Weights of a small GPT-style language model, trained from scratch on English Wikipedia.
Size: 10 layers, width 96, 3 heads of 32, MLP 320 SwiGLU, 1.42M parameters.
Architecture: RMSNorm before each block, rotary positions, no biases in attention or MLP, untied embeddings.
Each number is 128 + 32 x the weight over its row's rms, rounded and kept within 0 to 255. Layers, rows and columns count from 0. Numbers have three digits each. The size before them is the row's rms in percent of the matrix's.

# layer 2 attention query, 96x96, rms 0.114, rows 44-84, columns 0-95
087:119121110145120165180132136142170088117147138140116142148091158112193077189150127093214147163144124166152126151155115163214134145186088153149144107088111118182115086169146157117061111156059152141110192142153111113127125151084103143132169136142135139117130108096116053137164178117122116170
088:103150079133110131162135102099086166133197158139092163125130138070196111114145118062118113106114113132130144143159127127204144168064179142111135137166159084146125131118128168135132163117120147130098119116191167137132076130108162079173134165142042113140130099159122076039092128104147157106
095:125113183104119149125111135145128133150158099159163117140154115164087103138106139126091104161178146076134147140144097083143143122153131100178092132111137117176107135108107060149051097190162117178133123121122073126194156132147079192073099064151186145113099075160136141190167124119176119092
077:135113086110112174113136127146132105170121124158123181099050122166131137153188089074127157132127132129143096101184184145136090169134142145118152104077098113126073082134103103075075154118081164116103132116162172091150072129150085127117183155154103161127154144070084086138126144196120098189
101:093129131126071116066143092123153140120104171108164135094126152139083128211132190105128122086096122122111107155106174096110132129147137163111112128094152174104169072093132145148192114155164068116164092106149176120075178105128097113104107185126148160185105082096172139090082109139171181126
090:134097089115169194169099199123113100160155113143156112192136106195162140083213085115110129102189128121179131137151050160100134140131102183104166110133087123149129157180106110114155122137116155137086173189148109066142134133163153133163159084127121123127114114156135094114178147136156115108
085:094183111104095093089089168078099157121099155059148085102167103086129141097143112167144096106106201095086162144081129148075077143109183140167117115147112111111140118101142103156097144144114121127151079127116096068183137107088098138090153129124098098149137108106191183159103119114092093063
117:106144093110181109112103213118125125119105148137180157108151094164142115114120120108078168073154080130144108165111106177113068103165166114130136137123081103117177196135088072145115130145182162110080103173135107065131113130136146139140142089111122114163037130118157115123082181172149087110
107:114163120114158084097108129126142133141134125107125044145188157101130144075116152155161094174080165092089119115153076107099182096128166129144134131152104122121083075131156143147112102135081148134165112116101108120173101172121136111114086105179157091078196140186159162198157086107084108066
111:089106168123115163141142073152111144130160107126146109181135145126068116138117095129098110124166143102114172148122119028130159133077102149084083091141134126190107074088139134154104109123099142180133145059126161176162068075165095160065109149110142162126181125132083129117120066110165157144
071:124190097126121162109128168095120156132142151111132092119204121106116153112132176154127134118076129059131090093128088194080115152134190143120175138132173156116077141117158129196169091129180097118108107178135106096124151140096181066169120123120158080126113088133184094128175089100116093093
106:101095117128130154137155085119142077139110128109183199129155142154075144135172132096090136084115113121146071112138110138112094119146088129136120140123120109106155192169150080147138129162163195120152163151109073126137150108107161181140169094091078146137055110101120154150058185220108146159
094:196181052126115134136125160084100131180116146152153106126177138084163162094106142185141130172088124109153154115145054119194108137146133119131118200183171132113130138173136150169154142111129118151151138144064065135144120162131179156150125107172156092141108134203129140087135120119086153086
091:107158145089154050108131181142137103111125118085136105103137066128129104107064156161141077145097148110129197090096106109119185130085153109167128158217093096113170105112112162125127127110086113118147112115128076126117109165172116121109103130176114090106161114214169185084110125109120091094
098:065101186127106110119118113150171120122176109090139179118129084167094090141104108099040076071211148115115156092128154103097151104100134145132078120137091096177172112085127110158061102142152175118148115069144103121152127133123096161095135118095101126146131107123145176124081128184181114141
096:139086098110144124201158142132194095122114137127107143155151152166103107167144127125131162113102133139141050138190085169120115118148097085151113122092094142091151167155180128101083130135146121095099243138122082131113128111118136142191145074068185116149079145106112114157126183164120121162
095:136145134189110138124163101168088180123094152128143117120098124120109158119103140138133133052084091094098056093169137118073073146184092125066098124124146161065142132115137108066182127101136138102141117089067155119095159090133187056127131152105119161142140205118106155154119134135128127172
088:111107158158140205139175102162119114109103144087166080117095131133069153168123166142164150111077121108144074109118129127061120142198114129160138122129171143090087139186159111118193098140123182146119129121124104124129135155118130103099162138159154115087144161076113161133156094207028121144
089:125125089152070089142130173157112131150151113120128137136126127117177111141075112064132070151188122133144214133175113130185128137168130131164088160106112100134131087140108108095030139172079140169104111092140094154145122110139090168058125096136150165117156062155131167142170137107164093113
090:181090174056156199128129106081152065138182142118165175141188109188106120121142118117107136150190134151125119103098149111116149078082104129098138142129138095181124167116104130190139100094149151148134178133145112084125165155101158182102135105129116093142058091068104120087112145168120099127
098:111151149132108140089128117124151109127147125140114141121081111056053127102102097128103161096103093159118128158127136146157054157141073085179108135072089160092154127142116075091097121129179113115097151183161170075091136157077137132178170185152119104150059078159151100094094160155133106148
097:131193164103145164113121138142129107147090126132182145076095095120147102091145149138121186111162131133112073177114121149110025131171126114155138119113095109071202146126160095099135170141147160062057141139117183109103089124113146100146170160137112115157125113107160084124046163158144129136
137:099120108141107115055101118103136141112125159115131121175134125091166117205064112149148111136090154106062155110145116085154175113128176155097088131130170126164030101086100168160115142167120086185165140094096116141164156148117054152094093149111148107150156152155158185124178139122130115130
095:093082166095150071159106147109116114160162073159151132188140112097113141148098121142112050131093104080106166093144132076124173076111095136121118143137109125097120063111156073127062147123102163173120174134159094123121124148125035122156060138139157163083142122160095145133182119127149098103
102:158086081171114103139162147137134159123173158106074107127131145077168140177104141155118120125104135143158185083144101089175169109092165146071080138102152115154083102149104170174118094098145093174180143089112131210152106095172090107100100161110109063107176150135107161143130118138125194114
112:124074123178127083154114122099149185169148135133122119148169174093131143124137094101127062147134153128123140114151139104175216096101126148115117064155142135141140116130139100150055126081118159179170162095091088187100103087181099125093046141138129138108150216129112123156167116142150139126
072:133075164102123085156177114098150106132177107172126080160131127110139172128144104146141080130047107144074153139152158111174181126085050114151143117154126140123148083112131111126105158109150119164138169049143091183147118100155087155114047127117166114101128082145066133109140087121164083138
077:175118086162106151133105054147166168114115135133103151093133163117149112063143147116090132107208154122122109124205118145127106143136126173076140123167158134126143169131094127078195134147125117120129084166080158171087042093137192136120165144102071128141155176155094104123139141091129147173
094:115116121119178128139082159101076184191055128162139158132100119110136158097141053186145105201195128170150174089150119164077144124149149170104150159119144137146142110149130130154105138115059174070148111168172172086138120132096090132107158125139091136123138166142168115104141105097158173142
088:135148098142145116129051156153125138130146167111100132160104090056126156097118146214171127135134112138126211094080103116159140137116160149117092162183190108156104106146141140144168085076072140124115127135043139109107122143146107063123153116156194110113085127144117100090114126069096127102
092:121163098114174129165105167124122142113144109105152100162159125135100108084122095164131113187170174102183193113111144065142139089116190092114102112150089188116108093166128186122143112091081169095152125135090150144099085140168169158172139141181067160153148140128185091121119133121068168091
091:159118165138063130119190093134154072063141144139092124106156147154119099209129188122135159059066123135098067146161114125132119135080070080145110117129125123109137171120111127104150142144219141120139183100100128143126147102144151140158122127093165103121081072104076146137121121165126066134
092:112162092136139110136140158130116161116179113068149032119151119134120092090113110124136099141142147084131134154105125076194150105142193130127117130107131126103064086177150132185129122143149121169153101093135121102129135153162136178143094152166081170140174149154215141072138167112068193102
093:119116189062143150190103168147112117148149057118151147160138125151115140138131125126127129105161160097183172143121103106031169092111139112097126155159046165172094132109117097081130160126078140084128147211179159165123097146148115135134170097114171170117109153150131112135136135150105188119
091:170153111147161147139087128119125182124101147112105156159163126101166123103102062138182103209165164134103181088190178132125123064129150175118118091166100132107151187140134133113060109098082165057113108146071113131093118102161152142133165112141100124127140139206154118123184116123121105111
086:073161108101142127110087159104086114201154072086161082177119105115126107131136045137147125178150125169142199145070157111102183095162146144121120125112114130142070090157138120168120119122070122150141130098154118129191164169088073117069113103141158163093154166125171145098111137121121150095
114:096112097124073060112145165122130106123137124103131144135107132126103167109136147113115073104102089072179131080105071103118116140118108103140139188203100134103181102176132193148104123133122155117154079149139133105123100070131206129124167137101019147088143157189112140123139143134163139102
119:166112124122109128148162153139108137149171094138139184152117134107097137117152156137124070138112094109193124079106106111118124122111089089133138178192093135093155083163164099123088134083100182111130152180178084139128082109101182102169118138113031125072158104158086093134148153116142156049
080:132217152122161123072081133157131112125072067131166131105131150161146071120124103120104201112150119069071105168165105164074131119172141149148132106112104137081122161101112112095110146168113163080091128162121162078071160133103100162136153177140166140162089133125148139083110149143113075175
112:116083139143135087167057123074125185158145115118128124178183124116166138103145058086143078151112166131092128125147160099133213118095107154134115125153145140102189135106170072124051130090107122178165157079108095135075130124157130153121074116123144118105121179114095122151197132116102102136
091:125150128144104101079078099115170164135105128107180113160138151113187084163091084132079099122154125069051130080175134117108141064164167166144091129126140135097133133095117126162092119175066145157145105106105171130104126158077059144089106163125172140141171182163170169154120151121148100146
# layer 2 attention key, 96x96, rms 0.115, rows 44-83, columns 0-95
083:143118200115188162104127130159144132147154117096177144058091098131065158162163141143087154082101105109180120068098138145162120108160116068146130182132086094082137106146165095112039118155161102150117132116133131148121119089153095082026122140099092131118136134130112120111138085160122149127
089:130141104172081118139039116110089133088128143090129118124141111125089152205095150203152151140122143215148118106101182131124089105193125138125091165040084165073105124122104140110101089171119099132122126072099149133090138118148129108150163090153099151132146136152105124138163132139067100161
092:111102104053189059097128185096148104158110118143085173147110156091162116120133117101122102158107150136128135149166065133174159096123167176177199147166136134137139152170120175063088106100110120167106097145148102150156130109109139183150078102116114081085109163179152098098110126155119079143
078:161140224162144118126105091203163151145159121113113125117159112123100142131121105181112158080153080046138099123057128160107123151162125057141092160148133138092095080139137068068074084149192145132116113124140144110093125101150107124081127123162194129147117109091117135118105092153110145139
121:187141172066168117129139123150161122102188087135076093132175155149163119151143102111122098178109117150099122109193121065123177092103079141082169084133089101175088109093090144101174117110050087188127169136141114166151133144092100130125074144163122089093144140148100149137130102103106106103
088:049147150139081141085095110122092144191106166120165153103097115081141118148129115135088135145112131162113115077059137189141110166142187077127124143114146099076163132160161102158126202200141103087104065104102130123103165127105071115112159124081133124160119051128145142107158133107153141137
086:127112131175177117134188172141140101157071136077130091131135150183103119086082087080112121149137094055152144115153115126073190120114096099139124107197130119150181176153169120140130103102154179142108129139087133073096142135158145130142155131137192098113044114105165141072113143127146089091
087:083159135131090111131135120132076090110113145102190141156173071181066162095058121098125109118113095084098148122078112118122134179129123108180098129119110084106163126130181101134144135171157181064096144163161128066097176174147097113130174136120166118113061101113190134128142155165126120099
078:126100151128158162155130167175166067106111127078118155162109170156105129105138138097143126143172171054214130131133076107137156096126126135093126126155173138167123152138121201138143162093136146157113092095110139145178160112102197179124074132127108061122074119094141079116064146144105168136
080:150087131171178104139105106132164154191144126166066139122103170066176070143168096133119141102166121145170110107191102172139111101163130153148185150152153159150101158189102146100071081134131143177109093093098100157133104106116156151212084088158123141125164123122099086134147137098128102163
228:067139136118110116099056154123105066104091152096175128141129044142069138117046125128130142128136115122139115114069093135128106169197170104154086171083136118118134156127136136155126131193153146079093134143138134078110161185101105127124197112155140149145071119131199131137119163158109106123
100:120124112118122102132139107144083110176122125095108074155197063138085134112111095155130096154087128099093110100064097126104190162148109093198132096143106079090188156121174084177108122137121122134089143149112126115066161183141100072135142125156102092139090135130189175133115145111106085066
085:094119124127061133170180131094117109074075129141107096122105120145110136185116084148121125160143190211157132161140167142123113097111114149125133153140062130093104090080116180153135185078103101133103107138132183134179108150108172142161112163129060157126083116193118123168124118184169093122
089:102149071084087158189146161097122133159138142143137123131131168136077092123136097077111141168146179131132179174147152125143095084096177190078150136098143179138132124144080158138178181123132138190159104127134111114215159154093157220142092120097111087147116119155127115119114144096122173128
099:105128077105148090133066085101093128227191138131124150155160123086133115115121139114138109144093112087114170149136107131181162127156184176197163124139159145156129155159111122137083131144142152176125111106137039123095155134151110179190116086094131049098142133105149122115129126064114117125
091:161138136093159156119157096132157162196161111112105109104131147151088167111158108165088124103099131126161118028087102156118194115129068096107151137138126099149169085099170112118108139156099136085104105105204131134078096158150098039125120142147143084104127157139104165151077110171108130079
092:114152060154104121146137075112185146112113117208173116155147122179176109107155109139100116076162115115085120169145138114105130162137073108185087055143151135152133108109133092212141144131135157108149130113118115156063118197110119114183176162150154175163139095081129153134108127159153090114
082:162115201120095110165214139141172134101080129200077133170107096170186090119182105116118107110115130063137123058114119123085129146092114098132085087156140136147127149126099079186113140146148124148159112151069114193135163150108100142097129160178127135141083099141149135082102130118155146093
091:060117083072179109129061110109132117178142124145139175078104152096093136186134167147070130128105143177139128159157105175183094114154158175172158169152126134092141110160090173113119119102130080183119106123137108166155092119128143122099111073092088095089116187142177122109095099178134102144
090:120077192129152107111140122131077148149094148058086096138132092091097136099119104112154098152099118020112154040125143167104169123154135031187154118094116113129129163117163160120102156128145104108125147137136092116108112059117116142174116126150149139127124072099107125108123135063113162147
102:085138175111105200106122170059103161127152143113176173152150091105076149089114118149126129146136146103109137138084097109096097035144112143123101194133115179140099114136160104071074167110118176105081150147127132124180091117109088199072156107130128127119142169162132120146125065143153135101
104:122166140101088161116134115142086086120143176091154165144161071108067093118071128110144149085108168104120126171128078103131136125107154166151042157112119137158113114095096106150144110158180112123097142124145119064154176112116111146095175072139196155186089080100169184127097155176134124137
121:083114116145121121116144149138194132166133132183101145139172134179154177102136151134123100149126102147166094105140123151064106107142082107148157098142136042066105128177125139121124211124111151109134143141136152129098083187161133068178102132185172157118133148158103099131197048090119128116
127:130110090151127075110144138138184145110117097181085103158113164157154188078135173128111075182106098184151104083153149157119133137107096085120174108157140079093119122126164130147129167135101124113173166148123151163064109178161104075170088180170147127095143134104120109096196090061117133111
085:106116147145118127166171120111187137149125129168058158105119125144171203120134089159130146194155146154188123107134138191088109138159111113133135123125128126106119118159107156107163180065108124097138111097102201107126075173148140086155092125131128123138159125110067062098180048069131124143
063:157130124132121117157140119186173136168131127164079144113119164151132128104091082170128148185120114150178144144159174110106186087157066115116141142130143166163146114120097133081160110087103128087175109152087200114092051119150142112154141145107190133110167172136088097116181060099183155157
189:169084113143151102149170114160160178139136097187057112123141211146176125090166130151105077146130118140171109092182142111098171105114059120104169100148131126144135139121099129113132123079072136154177146140127140161115081112148129105159094172142134135100182179141072091120155057073137158120
097:132150131121128178118142133122061107147135174101182139112125045141080105183137057119138186086148141129105119186122110156148071121113157175178085163084146125153140132148131128123081110141177155087099095099149139111153224137096127175097193108122131109144101076151151147146105145154108110114
092:176107147140146097086185126148120137061168123104155116122084167120069090154144141072128119153111110130102117133104156105112112152122124136118153116141128128083160102143193136054177094138104064167187142103085105199087158102120134133151116142079126059120117074119125126116124197124125209112
085:135172134151104153104161142090086147105152134157152102093149130155172146172108070057077112138123129152113092160146095140057058123146153130166082076062087098092101162133163097118088120150130115129165157138105124159125124146094112149164097131087118060129132167179156064160148129068109122088
095:166117095173088127142120118093097150120124121143158125100113187094116134148140087127118157100162112159169159102093193129081136194075105180086134148108132131099142123136123154143205134146094075100147150162118150215111157180107118115142124100094166098122109166161102104185141091037117167110
093:113152159103133118142126146129129115196103140138108136144162089141184122061105104182143150138188180141129138125153110122142172101161116081128105117160095128147071161090092122196120135071137185109048085117141134053174119111107136122109121135221109189131123156096142100134123104143127068114
091:100088113169114128101075120062136096140122103137094116142164145086132152093122113175075111118128082121178188109110180134105123120090127135074130161138174170083134141123110190153146157128085108135165157183116135180113129181147139107155139116063117132110153165134115130177193033134168168157
091:107167147144128097101119150174115137103113145152114162056055106128034123149146093060141131099142097152123086052095145142143166156094148137141136080119111131182174098152152102156186091161166136065124121110137137117107159157073113131076118174127098131142100112119138108080126183112102151080
094:165103082093092111077191093084087090132125129120200089103115190124118135145122048132155140137125129189083132143110136107108146172099084170143134161144145082116143074109114151118166104140090095156164157138113132214119129132087102134098139122117134061146070152171089119102122137105081169107
078:148093150154137089101110131172152194063102132171149170134111147064131133092132153093091062138112066131121123079147145051141153149150134123102154143097176170144175147108090103113120152184096151142196169132073090155062062149139137130163120126095116149132159150117138110102132170141168150140
112:137149186112102182122148065118132130074129139119159150133136057135112138100076120087160141085140147099090114125125098108139097113164152154094093170078150120158121172058129063129153130178133141103119159097139113100127150121121099164144177091091151141164097096130165173193054171169182107161
115:144147123123125130123094098110132110061129145102136121116087117139188131114108123156108167102149188104081148084130151100189147174143184151099101137123146148187125132052113174173154097170156084153179084081110163134159152093095127160133167135174126084162116143108148186097060193141121108165
101:095125090107105152117088105141146082094130156107181143161154050143098173050053148148140094125130113150077128166076132133137104109108178132183076176122140150081068136117161144204120173167155133104148133141125134091116151176116113108149193137131165143160134126111164199136159118130118128126
089:130131088138156095125220142175144147113155101139099106104140175159099114128155127138101098134070090162142101124153138119078142108088071121128178114175126109124134138152132087090135070124089111099211153195163154124062079110149120101101124191163185124110137163165089113104155096120132172095
# layer 2 attention value, 96x96, rms 0.101, rows 32-63, columns 0-95
103:112120079112183163146055125096143113110112139076160037126121097139135136085161131143118167081079117148082102128124160116138095132200115062113140151077112130044154114095110125117125157105131157109162159098137111116115133174202128111171137172121157129094173165105144138113083105181161102139
120:103094117068179088145134131083133118099096132085152177122144110143106074170128124116156132064110127149098090139142127099198145166158148108102134136038101075126116117144101115133102082130096100142122099112132114108102104116143087075096115175125130062181143130159126078048111141141038124124
115:087082135099065208131145135061150065132117113114112150173035129094122175144111130118159181129120199146169151108127133091164145122133139144117103140109160183217075142137137096121105144112143122139154115084095156135139149113130128160149128139058160115178111143148108111099143095153097140182
106:131160105096170127107144152127140098122138109058113109087156121168106175059168171113149147141075144141090083155132180110096098107154135033125127132054082098108120097082152088113167107117134140063193071140177135126125146160153104111149105129167164102116133126118134167140073172160152120120
114:128130167154152146112121123106154108104109091128144067100089115125110116175087078161122126119111083136124110044123126070126128140178122124111097144114137188121109116137060167144127047131119076140114195123186127144101131117189113117089149198044104086120144153117153128105131090167167107171
104:138088054143164156142107112059072177144177141182164155166126112156138099053129111122108152118158154088120099097120163131188067180093157092147176164134148135081149115078156152135089154125144137127138092143151104118131094174109142129145128067174141158088196154128136131167146092106156103104
104:160128121161171118092101154226181123097080137152127136154189165062137100202146126121180091133141107186147083150143140158115142066144093140173136115214084118136116083152103130150144138118101092105081153160095073156128151127105123104104115131136108150157112066126140139154140136129167146091
101:152126097121136148085151143111100121129124112124146116058169110072112108141137071136161159104073122188078082131135150068139115054130112129129119118130100143104104115148067150079124055102130156110120176136167177136141110117157109090110140164114124044140142154232127174119130110116183124110
096:093138152161122161171149146137132090126105172063127111096114137117104068166166120122130171086114206145168128157094128171153112088164110187146103105096144200142121160110069122135141106139168088109126093118123215122175132110164170170147155142149079135186075134129120144158063142127113130156
089:092118117118107124137130167104151063146113084048100110113119119191123144020144160090132151180092118087114084171129131109086125086151129117097139123094080080166150136122133114125148143130126155092192091083128159125090151130156159144187129155094169115115115215124123136075165126106149120155
119:104090116089064124136103125073152086127144072135126103198088122146114228137101151143125142143162135151188127144112137115137092088158128147117120191113139218151132138119194108150106165113145152129124115181159119121127139150064086135137130128086128165070136184106118087145121112205146134139
083:140167143151171086121054137160123149118138109151129140135149105147140150161146175179133112071132081169082071137129140134078066150160137105109138167153121153106172130119160149153118069149109144096120113166124067174129126160106101114060174140136111172047157113146155148207144155172137160080
098:153098114116149030123146175113191123133128075142103136179168121185130094115122216119121103134180103118175075155151130156115112077180121101142171142141075088101187133117117154131125079119106130097137095162136149137086109135062161085146139117151106123124128194135140132105115145102137095066
112:127132097188181092142142131147109187125108175143146113100176129079142019158132080118095122098106089116084112122148103132151127139114121168169134080188152136065150136180063182116122067125150110153090167109106127142138107133134183145108118137135057121156126117187145141158161145089123107118
114:143168143155138133095122127145101174143109157100147114052173117099143098116187185139146117051088132134081109154126115133103134115099121057067130125138124033070117134146136129097082060156118143089146115051095116120095105125169147102111155118136102108108177110164129191172146137135133099114
107:126156147126092171117128150169183073097098127082108083128099155154113142163115084134153141122090133162186138095126125136079184093154117110119054159080131192150086110129152073165161175137166096112150142127168164149144159141171087136141112159066153139149112087066126113122107121188183141169
106:103160137120080061140163134110122138149124108130125095124136148170133086055118175085045116199174110062174117228131090117149182078134130139123124177147144101120171147089148167119101123124102135104143078139124160130068096107100132115145143099119105137075089151097117137154099165129098113134
108:148161111168162076110083148235184122123126146111128158165155153171181090076171154094183108100097054149138065167136122150097099110147114134128141149125096062080112105119160130149130112140142140077163065137091066144164124151111149118158115114132149138118162132141140151183156142128161118102
117:135109106075137083095132146092162125118133106176124138192134141134130177140071102106155095210122087128135139099169153105151167139131137067154114133102109089102126084141159118158133187105105147139138166180145069153122150160117061085158068118074187120134135097074135059081141145157157145128
098:133117198129123206109148125100146125131150109119138122088149151142128128109159098149145156141168205119125121154120165079154150062074126112112141106074087129146104095070127111111146141103116114112183100053139134149085103086132117125133118159138176039142169173123103215080108105117089106141
103:114135106166109153130171118130078144133121163104161128061144138041111109158134047115104158129097125151107143160119147100181168097121116212137112103205164175135097137167033151112125081117161091170092161131148168139158135072164117144110124115118090120154099132158126125154159090129122134155
102:123143162114155057125089119184165110124126108128115151132140150169161140063124212124122106124169079104133120136108135151082102144194130097149162146134109040099168124053178135143120103145103110103127076175091097139101110118115130119156118097205134187069126138078142112169101150118126144103
081:122137156107148115154072109132136149109158116125133082101090139144149125100063153183071150095131057090129155022136119113098128165189142102118134161081174131107173133043130191131142087136109103134146153146145125109130125130173184119112135160127172151081162136097152114129052093135151126118
093:166140135138130092086104165210169100110093065131112106164139161195133166083107191151135079158136052133148083122165115131043127102155101115064140143122070108132156102114160135150146117157088169087160146176174103150114126157107094108119130161096138133084146157108138120141158139154171122109
082:094190072164161105143115135130068159140133184129149140088137080116116110153092125084112142114077088107086131141122094147147112203156171136161103136156171155060130150173115148124129089158185141163095123154116141092177161169163143154088124082145075123132112071169179103191137156142143120099
110:114112071141106128151149142126125113145163091061101129130139127196112145015145097098109129211164135065160099164118145177092113121138140112108151105119103144132136124111112106101155186120162134109142078156197192105142137141093181168160095099153154169123102182113108121101113135115182128151
106:073115113142129179148144147112143084120115097063125082154068155202109150129129106084110156129127156110198117091110131136121153149176116119119105118084172184171172137102090165170159153140128107096113103103164199145110185164129169129149144167102156138162093139114138101154062160183153114180
101:114109170079079084092164138137149109135084092105110158156111147147122148080123242114128115122124148090187120129166087102074180113119146075122099113096144070174167154138159130100116101142109156115153065110078143131059109117111143084126133129110174112126104117127112104071105166147061116140
109:135139123114058055127140135074098131133117101109068149128126096090129116148131145178130129114137060157099108169158101089121062107114135177080124141136101122161084150172131094095063072155132157162145136138181130119162102095121102173106128107058050117105128174167128137094180081115130152133
090:063159134146152155136111133134145078085122152116143079091111108091095123177125114110091167100063118160080122129127140129145143077175138115162077121111161211126128100100081194164144088133166131087141152124178158155137177180146077111111150162119096093152088097131171178179093154164153113140
106:134142148116109169115149167128147123129159060158132059088172132085092134124138108132063130145116134137143132153105171144127153024130114087169123117099112134117155121066086171143148148107104133065107197144162178165074156141099103060152154156154110100128115127125130175192085141142139094092
094:171082139179119138101109135165145113133089086119127130192098145195150142078143160137152099122216160121200073098140103132034122103116094151072144133171113125139158147147170125122105158139098152098114117086104127151105100099087178140150156166112145182078137202128097128110147140122137108134
# layer 2 attention output (transposed), 96x96, rms 0.101, rows 32-63, columns 0-95
097:135078097120171105126149115105098129176143103193139096111112140182109152140159090168127122110142175105117117165132100071129167088068159153161174144140144108104115138113136095126130105147134088194122101136123141126116108162128102133127121068177158156185150151127255111127164141049119161093
116:116118125099124065149140129141090135233105129128134090158145132116131128098036120202168167103115110141105105177137128066127190109083070090150137084119140145083177122080167109118126133083127127104119177092073121127101109134143105130108161089145176144107167158090126128134128161132162101174
100:107122101120134105152157145126129112160119130188115147099154171160107143128156111126093100095141134086116089176147093145154095146104135066145138097120110100113166152094103096099112142152148135126120119098200128135143127135137148121107123118117126129110121144113000123193091153119138104129
100:141138105099172169101110119065068128162150102196179092144116128154095147079073099121119172125132150119135166193093116125115124120088153186118143102121151106134087126135129113134158122124125155156047131112093154107109125149170095190146155091153141156108155130148245084124185139141100133147
114:111069104105149000151131150139125169154137141154115080130100113143145108159191132136160115142211168080076112102125140096150138103142102112175122185124140128124164104146154176121096167128136095140142088091094173171089092144089107112097104097150120114111147139121194130123111101093118074101
108:146166114069144160165143167128120095105107138137085179064126135102143168155066077175132109139115087169155123120162130100164111140107115155144176130131139112147104168147084115110138078143133142163134153186158054091146166128099132140152088160116131144202094137115189106143151101082108227128
108:113129173197090180114125103160166137123162134116150129155140144120172115131155193093119141101110111152094151088083135166107201151113106098084085115157139096172150105159154148131113153056126144074144084060112119162144104056113110080127111140119174127084144114164201160074125148121114086141
090:144072098099149114132148091112136149196145082166113118155138174169163192072153128125150155134146132108089104136140091162077164119102087139137148149146163181128158098154158102156163127079174112117098094083089137160166125114081158127176129078108185123089124095110085081102159065105081113179
106:103116130144146149112130088128121097137161130210180143155163178210094155130136152128103139059090128078128104127185122180126092151087118076141062120132137143128135131147151084141173116200162148157135169114139118115148142165118122108129180093087182158062138163134081119182080140147141098111
089:140138113098145197094067076086110103144126094173180074090106139144105151127161101136130122132137192078132146194125121124133119135103157147131161103051156110092082180099121131120155086141106135169089100116140209133110092169206150168143132107138128148163174136110065088121149109123108113156
122:163150119073125089104110191118145105143066091117134156059088099116101091145208082094102120098187154133113118153080115117150127141102119134164146125150083053119118119132061131114135151164117125146097112106143096132161147156137064130094135121167064148191113120125106132131108210121133178090
073:134175143131146098100110158118143124125095112078139103128131080133124094126092143122134142151170150146122162092087151140105156098130118148134145185140124120168115130151130146136130140124102122143129141113079085130103145163134097139126145116158102118160125112130255150114159162124108110093
103:162150158083103180114052091142143092093139116065123094073096100087137124149148130131138155105142159172134153106059145126111169142097083136107112111070136097149090111161139146144119123069041134155139164100085120140138098120133103171092147129136111168163175102151205137048117139152108143134
116:105126141152110152131134081161179144109159159102101150141155169141164132136116189156170155112087089128131106057180111148086148111146096107130115195102155209109160147140175113147116105108157142094174129144119125124146136104063163059148123146088188113095134143133216154119120055107112090122
113:152126137156178173137130077109114151140160090110122101160170123172109168111080134138149118146131167150164152101192135135088190102135105170139162138128136207180120103141156096152159119082121146111156187153071144158074122122152192154142137112122150141123103103141209105130223099106115088113
113:108083076160150065093127134146081176164141151228165132149109138148098110119185132080106121086169142078094144187111115164168133133113159104132092122145097105119141131109094130132125189172141126158096063062143173136065116152144082120091141105157120149086141159149117106158133160131151077112
111:174155169108134184113055128138161103091109120054151127087105085072103130157210137117145144141109174160102117104106160111126114158170122180122112117098144140111088109170108082150178109142066176127126175188126147139113089155154089169086147146138088121113099152168122146058138124181137144134
102:149163122186122210107106075131135099138142136121137132119159148094147121117133174132188144093121188131122191129128168159091187106066118121106135168119149127159105153152118167136142146094080168126125117090116160117088156100136118127123147145136138158147144120138255096077199149112134124133
122:121116105122107091138132165151109164152099149107113154105102109045156104109140128115146142145164080162099142175034095078165160110140148156100148087109097087102130144075089169105066149062107121088098045103151142104122109082131079141100102169184108103137140116143166123084144142102145167137
080:140081121125148161136164105115109127159162117185114129137114169133138188111176110141102117141129148117156133163172139122137116150100095150105165060127167118149121094121105126107149138086128146175117130102128142171144100096184172152146103106089146126097113171106000081124143100137119158187
103:110086136135130130125173120123158139143121130168151160153152190166155146107164154119152133105103099089103079089208107157113111146154127110132102134160149186095160133148163083140164107129216153070133110135121131130154139127069143069166112128081173088064093134128040112137102070108127080135
095:161164172149102151110066155101125096073143117081146092098110088083118095142123129124161151147133179154132163097087192112142138117120136157107108118134134089172068125153142162127133123115073162143122162157110138122110110114142091189122126120171078133166155114147255139066156185155150138112
081:140111127138133021136102127102100129102150139120074069104091078132110104178146112147175122136164172118127147110135167087151108100138158123147119177156144115111119111164157148126082141154103097174179114163145124123100106167079093174110107106170063126148141125107252131085130134128157127082
109:129137130126117108106069130146128128128136116078133077116084054076149095142164127110140130153199177126123196115046161126120166138116119151106153164118118106157096103139112183145131160093068109139111085096095181148099104128158094155099106145176073144174154111148211138066174144120118142126
075:112168116109126112113120145133123121124091148116146138134167107147107106128059157134146154116099101118113123107123104134113114091172155127145114185122116152098152163126151113153111117169159135083123137170121105071102166174067105105132166136131150138115118116144255140159127138143115084097
098:142160145082129227091073083101096094074138147161163170104049149111129130138121084105119143113108124117158142152137121107124097172115163150108127113088162101091056139157128136133158084174135139177089129155138162123163141149140121142151115162128121167159153138133006100140123116130113181158
109:081136129105131110127099091143111097129155154182167127141123129167105116150168120134102116061141131081117135151111108138147072163125138075166097146107134064112127163153131081107108125214130139183132122105160169131136106208123065129067132135122112163096162192193157144200092160106165110112
100:141162151120119148116063088130129107118140120074121073101129091105090120090121143131130134133138164163121146181084138132131128144149127106122120085073103134134129097119117104102092151101059152137138183134125178147128071126186123208077128125167067152121146147179016161121171155181143086126
113:148150112107125092103103159088124198153086082066138133096121144121120097136126123096167143126161185126124110112127155129085166105126100138151143173125131229107137118083145163133201136097142091080107152111098103132107147146105175104153155138132108124181111038041080119092135096146096096116
079:106124106118160095101123154141118145170120131186172125155175113175113114108140147131110157105131118076096120140128100155133113103126120102145118154144122127112151144131133088128115146167159144116100087090126110102116106188105106119109168092133156132054127141136255135155112114130115095117
113:129085139118146154117105115148148131137136086143165119153099102145126145104247118108092165142131104132116135133091091144150119177142091160109121099180162075161086061175133079146123121105147159159094081078117109157148072132150124175105148095105130144062130143160228102099111095150129164141
087:145129161136118167131096093149163089085153118085112118106085113107141129171175120120122097139166168135153152100114148150125150163110110118137137138105124111175105133147098153127140141126066096191169160129133168197138113101179124131112075135137086139190148144150000156130144152094122146126